Weights of a small transformer language model.
Training: a variant of Adam for these matrices, 11121 steps.
Each number is 500 + 40 x the weight over its row's rms, rounded and kept within 0 to 999. Layers, rows and columns count from 0. Numbers have three digits each. The size before them is the row's rms in percent of the matrix's.

# q: layer 5 attention query, 128x96, rms 0.17, rows 0-31, columns 0-95
# k: layer 5 attention key, 128x96, rms 0.151, rows 0-31, columns 0-95
q0 088:504489474559511465476491449506525566496504511569597489540525448459500544499500514476586453500492537492500466498473560453466515456485540527481434593469521548438527504411501513461420482513546499521489581474505512584468586536497434487506565476462507480501455476452485528533534469516443470458
k0 093:473494557525574479511500551490505552493494431484547478506533502482543561581447505586548486532491486515410430528481478452543502594475572442551431527534527530470495515530464450444438412552463499573517513516493477494486467514561441486498483516505541462485477509481511465473514507435488480454
q1 066:486496524464542491456513388535520435533492488480561521583509444485563495470489574434533511481438517507464481502478490492437489564534483429465448507482496521506545528474509477504457508520480543512497556470497434531466486524397469447561489508560499505565539484433524504558454486414503556524
k1 086:463541535478607505502449551474525439535461432575517503458531566505522531541501520502504481494523558523479456389528481499506492586560511460527493485538534508510480526519485467482529484526505561514484535461518448454446520465575604480548428485435454519454518485503476430496503490516442522529
q2 074:493451560455497502543479506350409484481489462468535521563476455527539494475526563518496472504539451494486543481493478535481491482481449500561525481420514497567491441481538443565441495499506521541547488546519541538503504526493576478490491561499423448496465457480521500496534442437523574521
k2 080:517506449459519528523505531361567461525500449520494509471519553429460514519456559484519518481502473547456487485470460474503492495490624508491467528504446496514538539533523485423456500452524552502541526466518529502457441535528552518505492430507479533441610537514512524520485477544409509477
q3 079:545498447494484547432518468549538386495513417480526493553500519489484519490509502516486545442474496507502469537572546541518474438468488512533504471521605513530491555462456470430531491511444488511480510513449505422527452557498514552511392473448467495519576498472494466475523505432483557557
k3 079:504488470457494580479533525470461470515523481518549507531445506425519471530492467449448468469502436427520524526489487500487520551557471492543434500503566565476445495425566518525539555464473481546521513442512440474532494507518442440448450531612511478552522501523503444556514525422461540540
q4 082:519466468508480412553588460497505571463528510489475466466483513533459550435508516495516444539478493523533516515489508438499519417502507525580527541499477467530548490410524515474498513500502443516468466449468543461475533550586462634451460491478491503486433428547515471524560515519472504492
k4 090:512491453470494454512592504490505529495494498457534451529468468425416463489468546508556529524501437425491557616463518528499475473460557522481482496507545438473516462526538460494443461511486444535487529522460517543550518554444410508457554529543487439571467486541537496508508464466544446507
q5 072:485500486471532528420441539463494460524540447503502541495543453397551502520508462505577493470462447532521504471535612474493505475496527507529465479513539553485509513417485460526468486499546493420585528531549533566542457520458505422458515525452432490519541551440477535484545484490512551519
k5 089:539499540562540519462484533429508539449478417520544557507523497416589593555482477552506475436495553516472511432469508470527536578485515512524458542487445528515416523541534542484554535491507545513464512494564515478469453500531519468509427502486482521484517495478487451515535524520392528465
q6 067:493495438555486460487477483504448482531459472552525513489532509496429564505471476511548459558480488527525421462447518456482466491494473444551505571500513518444552565383504535448476510549509501492540545537559536542540486565538522436522496492493556488530516509461463516512584454431437546558
k6 080:471516590560573446463514497514494580558525446510584476499521464507477536584512529509524468479507530507465495439497421495435473557523568500516465525472459481490482550531511515483504505500492536505485457437555431473518451474534479469496487466445582492437489467502504372527478453530486515470
q7 077:503526407512450509557447578426462474553543472541472536566543502546437518514527439522579489588482446486516433465495568451471453499527491466530512451498469482500501519430526506478458537509482540475509502446569514522522437541523497408510480525464434538540475534519519544517493447471484516508
k7 088:434501596479594503530456520450498477479488448541496539497543493483498552523499516537460492424566606518448472430512449534513544544520484532496491506473453446517447571508517494486515540487473555519448480482536512500490478471545563433514468443485546547428568483492480442473541459512466558474
q8 096:421505633478520534514471502489514528530483533483519524501537448475545466538521491529448482475516564493459519452494428540477547606502543485435455530501469518470462508565525470528454492478531507483493520543533473586479525436430497441503560540550526459488541493475432514581498482503534497435
k8 099:516538532574491474499439522482524455547512473528466517448542482582494530499556508478555494513449585574479494424550465446515488535461500488501504499488456540562512530482428571516532438514550533462502492449488553537433522494500552503565480434433504515372476516505471544525538531508489510483
q9 071:503456573516506463448539453583557559441518526476538473473435504467515511475498563495462513409507569520469593539525433527514527432470494567427480557481531528460508475555467518494498462512507487522511500521464519479475572501511490617501481489519537477467527476460493447473486585540489471472
k9 083:567482435539453519465551494538523533488513515413500451507474482468462458455481512461529491564452432467520521590481547442508454465464533484524473501540574579500534463472485508518434481522503407472528540559475486505515534513489441544449513562534462457591432500491510543503494517461536440508
q10 071:514595500528486525549502461494538516495508458518436544513498483466496459474448529501473471544462497490530442519518531571432475522499553551555514467573519422546403490602477453500541478473550534471546506476476455528491494425487486516514532492500529492477516484558461489493508527559634448477
k10 081:507444471446396578543506481478490456415458567483477509548482425561551511446471454457529501536452510474524519591485547553524583477481480497512495507492509478516524401513521484545541480476513460477511501513460519537453516466504405465504590459489518530552486541537484540472488465520494465509
q11 083:481474552589455480501529413531556584463528558502498452471493485492478496474480492469492499461514533500528519458447487467430535550481540437523472561521494471518490543476453526503518455466514451506446496468554447505509545444475458488484433531602549523529495487512431386579526501533464480465
k11 092:509490486513473390533492516516473540539524459512550488501490427554467506498478501456618473593487544481448513506553535486504444550479557517524507484489594504512446482544488524452471424492486508489539469490497429526528560424458571500486473474459488504531475524534494446444548540537526548560
q12 070:502478473493459421550481449372470527504518462527473518526526505548495556534533525506526461546486475522510457440558593424483475413491502467570516545486490564551511498382500526505440504509493483453565505462526566498482514552506494485457493522495504466497444504536508514528548469468502573471
k12 078:534486499530574482491509532534538499461424420507527468471545487444475525610470533554556489401506531497480531492520481511554442569514595503493428533462455484491461564580513498460471476470481526512510507453523532547460481526500480467458498497506525532473533508520517436492505393509464464445
q13 090:488492515549510458533523490439515635460481541486517476475488477470494532469487487526534404533517553515514505491482501450457554474481578547512531563500460478511498411430510514499436519476568458512521503506519539557468587495535478528477601503509541441469448446524472486552548501564504496470
k13 096:508468459495467443503526505540550546471503494420506434487480484495427518493457532516595530513430459514478553614451507504523475507395564484468470513494510494477521457549510493504439411490497474534508483568492499567507484553463413513515594525530537478534438485496518539500522486484503456484
q14 080:497456461557470458529506552397470580485557489510513429440536518503445569492453451516556442562524529526520525473514557398534529509523561490534460525495468497524488420433531535513454504469512449485478463469566522518510505507541495506428538517502543553481431505549483492491528500562449496503
k14 089:528455465516501430496565506572507589517496497448480428508503468485411532538483514559562523464480505473484560553413514480506489546453562483440544512478519465535477515550481531417431476482475463500505449519530523562564475539467467552510542507589545477530444534485553520454521486528478497504
q15 086:514486450532514472498561456442498569453467497513586422519525486497476540454476505467565396530502530497482446512476564439488557503529574500561477563500497483489526428434566497440454528528553461555465513463486497542471576509519515471500547528501543490508426470536500496527567464545478515497
k15 089:454455495430532460498518532478520576527495426473510486528518519508448542544499524536545515558452459518468504598467497511506449599436554448493498479518564463497530483556505437468435436487474523586524475475514457533540502551509415528568546502549529462505450501478544464475496509494492464556
q16 077:497509527478497546436443495536475386540496453490485535543542513508515477559546511499467587454478468493486453477580520501503462498489448443483517444533558556533488555512421505510522466508456540475551488539497509491506420492439541445531419515497468480524570527424501488472474507418514572521
k16 085:512518523515549566451463505525501446523476468576502545465521509488564510561550476486472458455558541519506492392562469487517515516588457487540465515447468558491459548485534524510581569484510541472507504449499495439471517443525585473494407489456483536440560514480466464530511492519444537505
q17 083:473498466520477448539526512417525585480473538529500421429490463552473527442459484536526416603519532545504524499478534469494543520506554539499489520500451452515544484512543501513457542487531462549464496472497503523502567493557434536477573453503511535467414438577480504518495500578481448477
k17 089:481471488515439444519531495528533520477433580471431462500537500535428483470479539532551541532444465483501539579436516506517492502468553500458531538527553463531545474527475476491438424512497435530465460561505514540526497557469415528495620517522498465472441505504486543496512481459531412498
q18 070:526457554565470512475533447625477531455506515466482558471441509477507460527518512497432551403540503505509519506546500592464486441470447504523558503520529474501448520570458494497595464525506529505523528543416520438499547453510539535509448527505518478484517494513535434491511580493518527529
k18 079:549499412483393560502519468534496492498506508449545531505436449491502458441461473468511492562488428470562522604507582474504491467477507502521455480482495534456488443504523503553487556468491411469574525524503449539523559499435461515465550541515509503593478495517478508496477537493557470535
q19 075:518496565548471461545492544527460550492603594450466488450532503518470530495479492528517538447527468503397503508471479429472449505463560508464520554461464576540558445460517589478459513470484426464468473420484506457501520502498557504444445512485479466523531516508475502568462515482483524505
k19 081:506544562542534412437496520578541530504611448465506481474514561464467541548479540482558553425580510485447523483561493485490488498400495471510497501448516519528512527512437518490486461472540501460505493519487496558549500488446573482489501452549559497464509477450551496449556456538467522489
q20 065:465493582475492499491553464500533544456506525439481469468492532516514484507559561485367481466481555494498540481573449501522575495482533513508542539546513557552446498511452499542514496466537449480498473532432525454472513481492503639467510545553529446458510482459480438510547521537554500474
k20 080:542481381485430497475553506577501507510513540459463486497441438499492451479522492471557529541472438476548566544487554511527447456466521516496463501496506555461507457504516496514478459490509478464546509509419543553503519546414442538442564531556445465559443527507526560534502485486552440502
q21 082:513512417545480465494529463438481519470524538532516447445524501585463536460489520482537455571477457499528490492484612403515504478536546497548492524556484459509550530530520518459491510472538431530434472426481516478495505484541463514473470450468439487532451451582487458579548494520452477464
k21 083:437478494434460473516574541503455556509431519512437603481561472526517508562505540534522534558480521458465515528489508567484505633483526462484495468494523461537501487575471414502515425488467484597500467493481507526581516484458433499484498493526504477503490507525521454446540510475505474521
q22 089:504539581483521537542464554587493474509516505497445575482562518489524463506527476558406529476552495502436495479463414533537429482434511528488481590499467550464499520526535477469510536492459521450479462554544528528491478494555550504487445498473489495478599554479452543523490467427475496453
k22 097:538528546586508509472530472525524497476637542506569517504514482505464430499506504471447520430506544476462524480563477453474451486457488549469504540459427526528532503426460585555510480473539514453478505451470525537524515520504392484495498431454523508422506505488512532549533466536537509471
q23 074:460527433563440487595506518497484505485524510557472577530562497601449522510525468536492428584528516482539389484446462455467460488476520513549501501542486471484518554472523539461477533479472483485478471434527556521506529480560442516467447469509526444495476503560488525553572483472477488470
k23 079:521536514532484497544523527534490517488512544473479478496519442537432473481525494500552556485502526455508511590495459546472448449436524553482509525476426420475561468473516500552476466437481474511501484448481543581546478506444407427475559466540588479493518470518496539519499424481559531426
q24 070:512501453486477536529457550464429409531511443543486554553534534516454504510532468511517514532517441480481468448465534507488486529517455411562495473483476508484493518474530480452481490512474516491516510520544499493519432504500555335508473505482441523547521544508520502485497427398472578560
k24 085:444516564486581516502462506460495493531515429553541550495542510526510530529503515530453489450545559523480466377496470504488525580544488496502514493481417463528443575505495523488504565481483588497500481438532490482501485477528573466529461435455538539409569492493491458504491484542472564512
q25 071:476462532458474484570491513465416545510541553476490504514482538626439564494479521546544557477526442463509511517485464461452491517476482506464565471419487505530504473578545577472446516431468504548463465473467506422481563506440574522500469463463495457519526440520508496540510497474511487461
k25 082:459574518508543495526460507429574495581523472500433443433514591565497502504476575475509528474562516509473488462526400519504554501493461460513487450469487490537537518509457462456519484494505494468492496455468539476492485456499636434517484476558534536486587518528525486489502485464494524449
q26 080:521492487495530506526528494458509603459419524517506478502438447456528485476456442489550404545477508514564550545445484534507553519517531537539474506493456435455496444470552449503472509535546505531487519472550502584479565510531423485496559549496496507482465479535483488532527485585477413429
k26 083:510443502524500461567514489413495562442499500424522495560527447449475493420475514506539502602415490527478498593452524511514488510478543569486511489561556428494536438523498428474457439521482490563488490541497524533486500535504412525565491471470486517514456518521504516473503560486547494507
q27 082:553459413510463491481489539455445492467555520503491492488462486525509564521427464512591514520518411534478535533525633466546483405552505515529483519499519491523557510449504502479493472524477436483558495481515544478517467529523494485452385477462434561521486514511500469477503554503454504544
k27 091:539440534533538487518557541499506525423464453459512574459577545382505534564452500534531475507519509454505515506485537519488542591511533472515461527508542496527409530514493466438473551495498502513443467467559466519547488492533507527452428513516509537536536513460515426444545561469437491491
q28 080:487561442452521497505525491458473409536441474535451475487550513596480543448546525492478459591407443488523438461484532422558468474517467477543530520514451477495574554488513492475498542527494509521450444437467540495510409541538491531520467474479456532509510491485541518515506448433483521514
k28 091:444525537444568536476524536501459489515511550567491529517517494509481441576550541522451516455543551471489508418474446566450501514559496548485498481516436452478515538544512429567542507484523564536437506468480506434494521519520475480487470471455460456399492490512500449557465420512540447460
q29 082:492520539472522525559473521465422516526442477517460480536561566614506476502577527490417504596481454469502502418538472442503528444504458447538514526461415519510499473499519467510503477488506547509472474551490561456474444540544549528490544536473451529473499529553546511533479432445506489491
k29 090:452496497462556561480506468523493464538531558565503500491516479534497419541475574540445517480524559510484471397508452540508460493505504571464553526447383500437521586512496497509451518478486561484507506481454506468455531510504478491466514459479481495412527554478523561510474428505555436478
q30 079:451482471442490542531547602447493479462569550444426507434526494510460535444503475528511461511484481512490536481428477466558471518507563591506529493514485478527517517486571475522467587466465449461470407421539533494534463545532514565440482489509490502514557497501516501557536518534475498459
k30 088:533497477534464467496532509457547516485577504445470467548455473436416497448555514493502567482539495444473598510497519525453489454435482544440501501576458471540535471462495499541515460460531476466442516497467615549570470562451520470482483494566517472534444463513540493527536505538487537474
q31 064:494460500512472524476494491482446473509528502479511557500488488556454543487533519498494503503485500501495470436567606516449539455456500476597567522498507522535494508478462449479435484483524540462600521533469524493535489470489530422477439521481493471528534497493458455524626541454487627541
k31 075:503514505534523574461520549500547502537531429504506528487501474480496535563446529476565486512501512481473566478469494465474523569457540489514407525483455525485397486573538523465511492449531495466577473403586466544505501476489471419498472497573539524487555485522482436515457521572454477502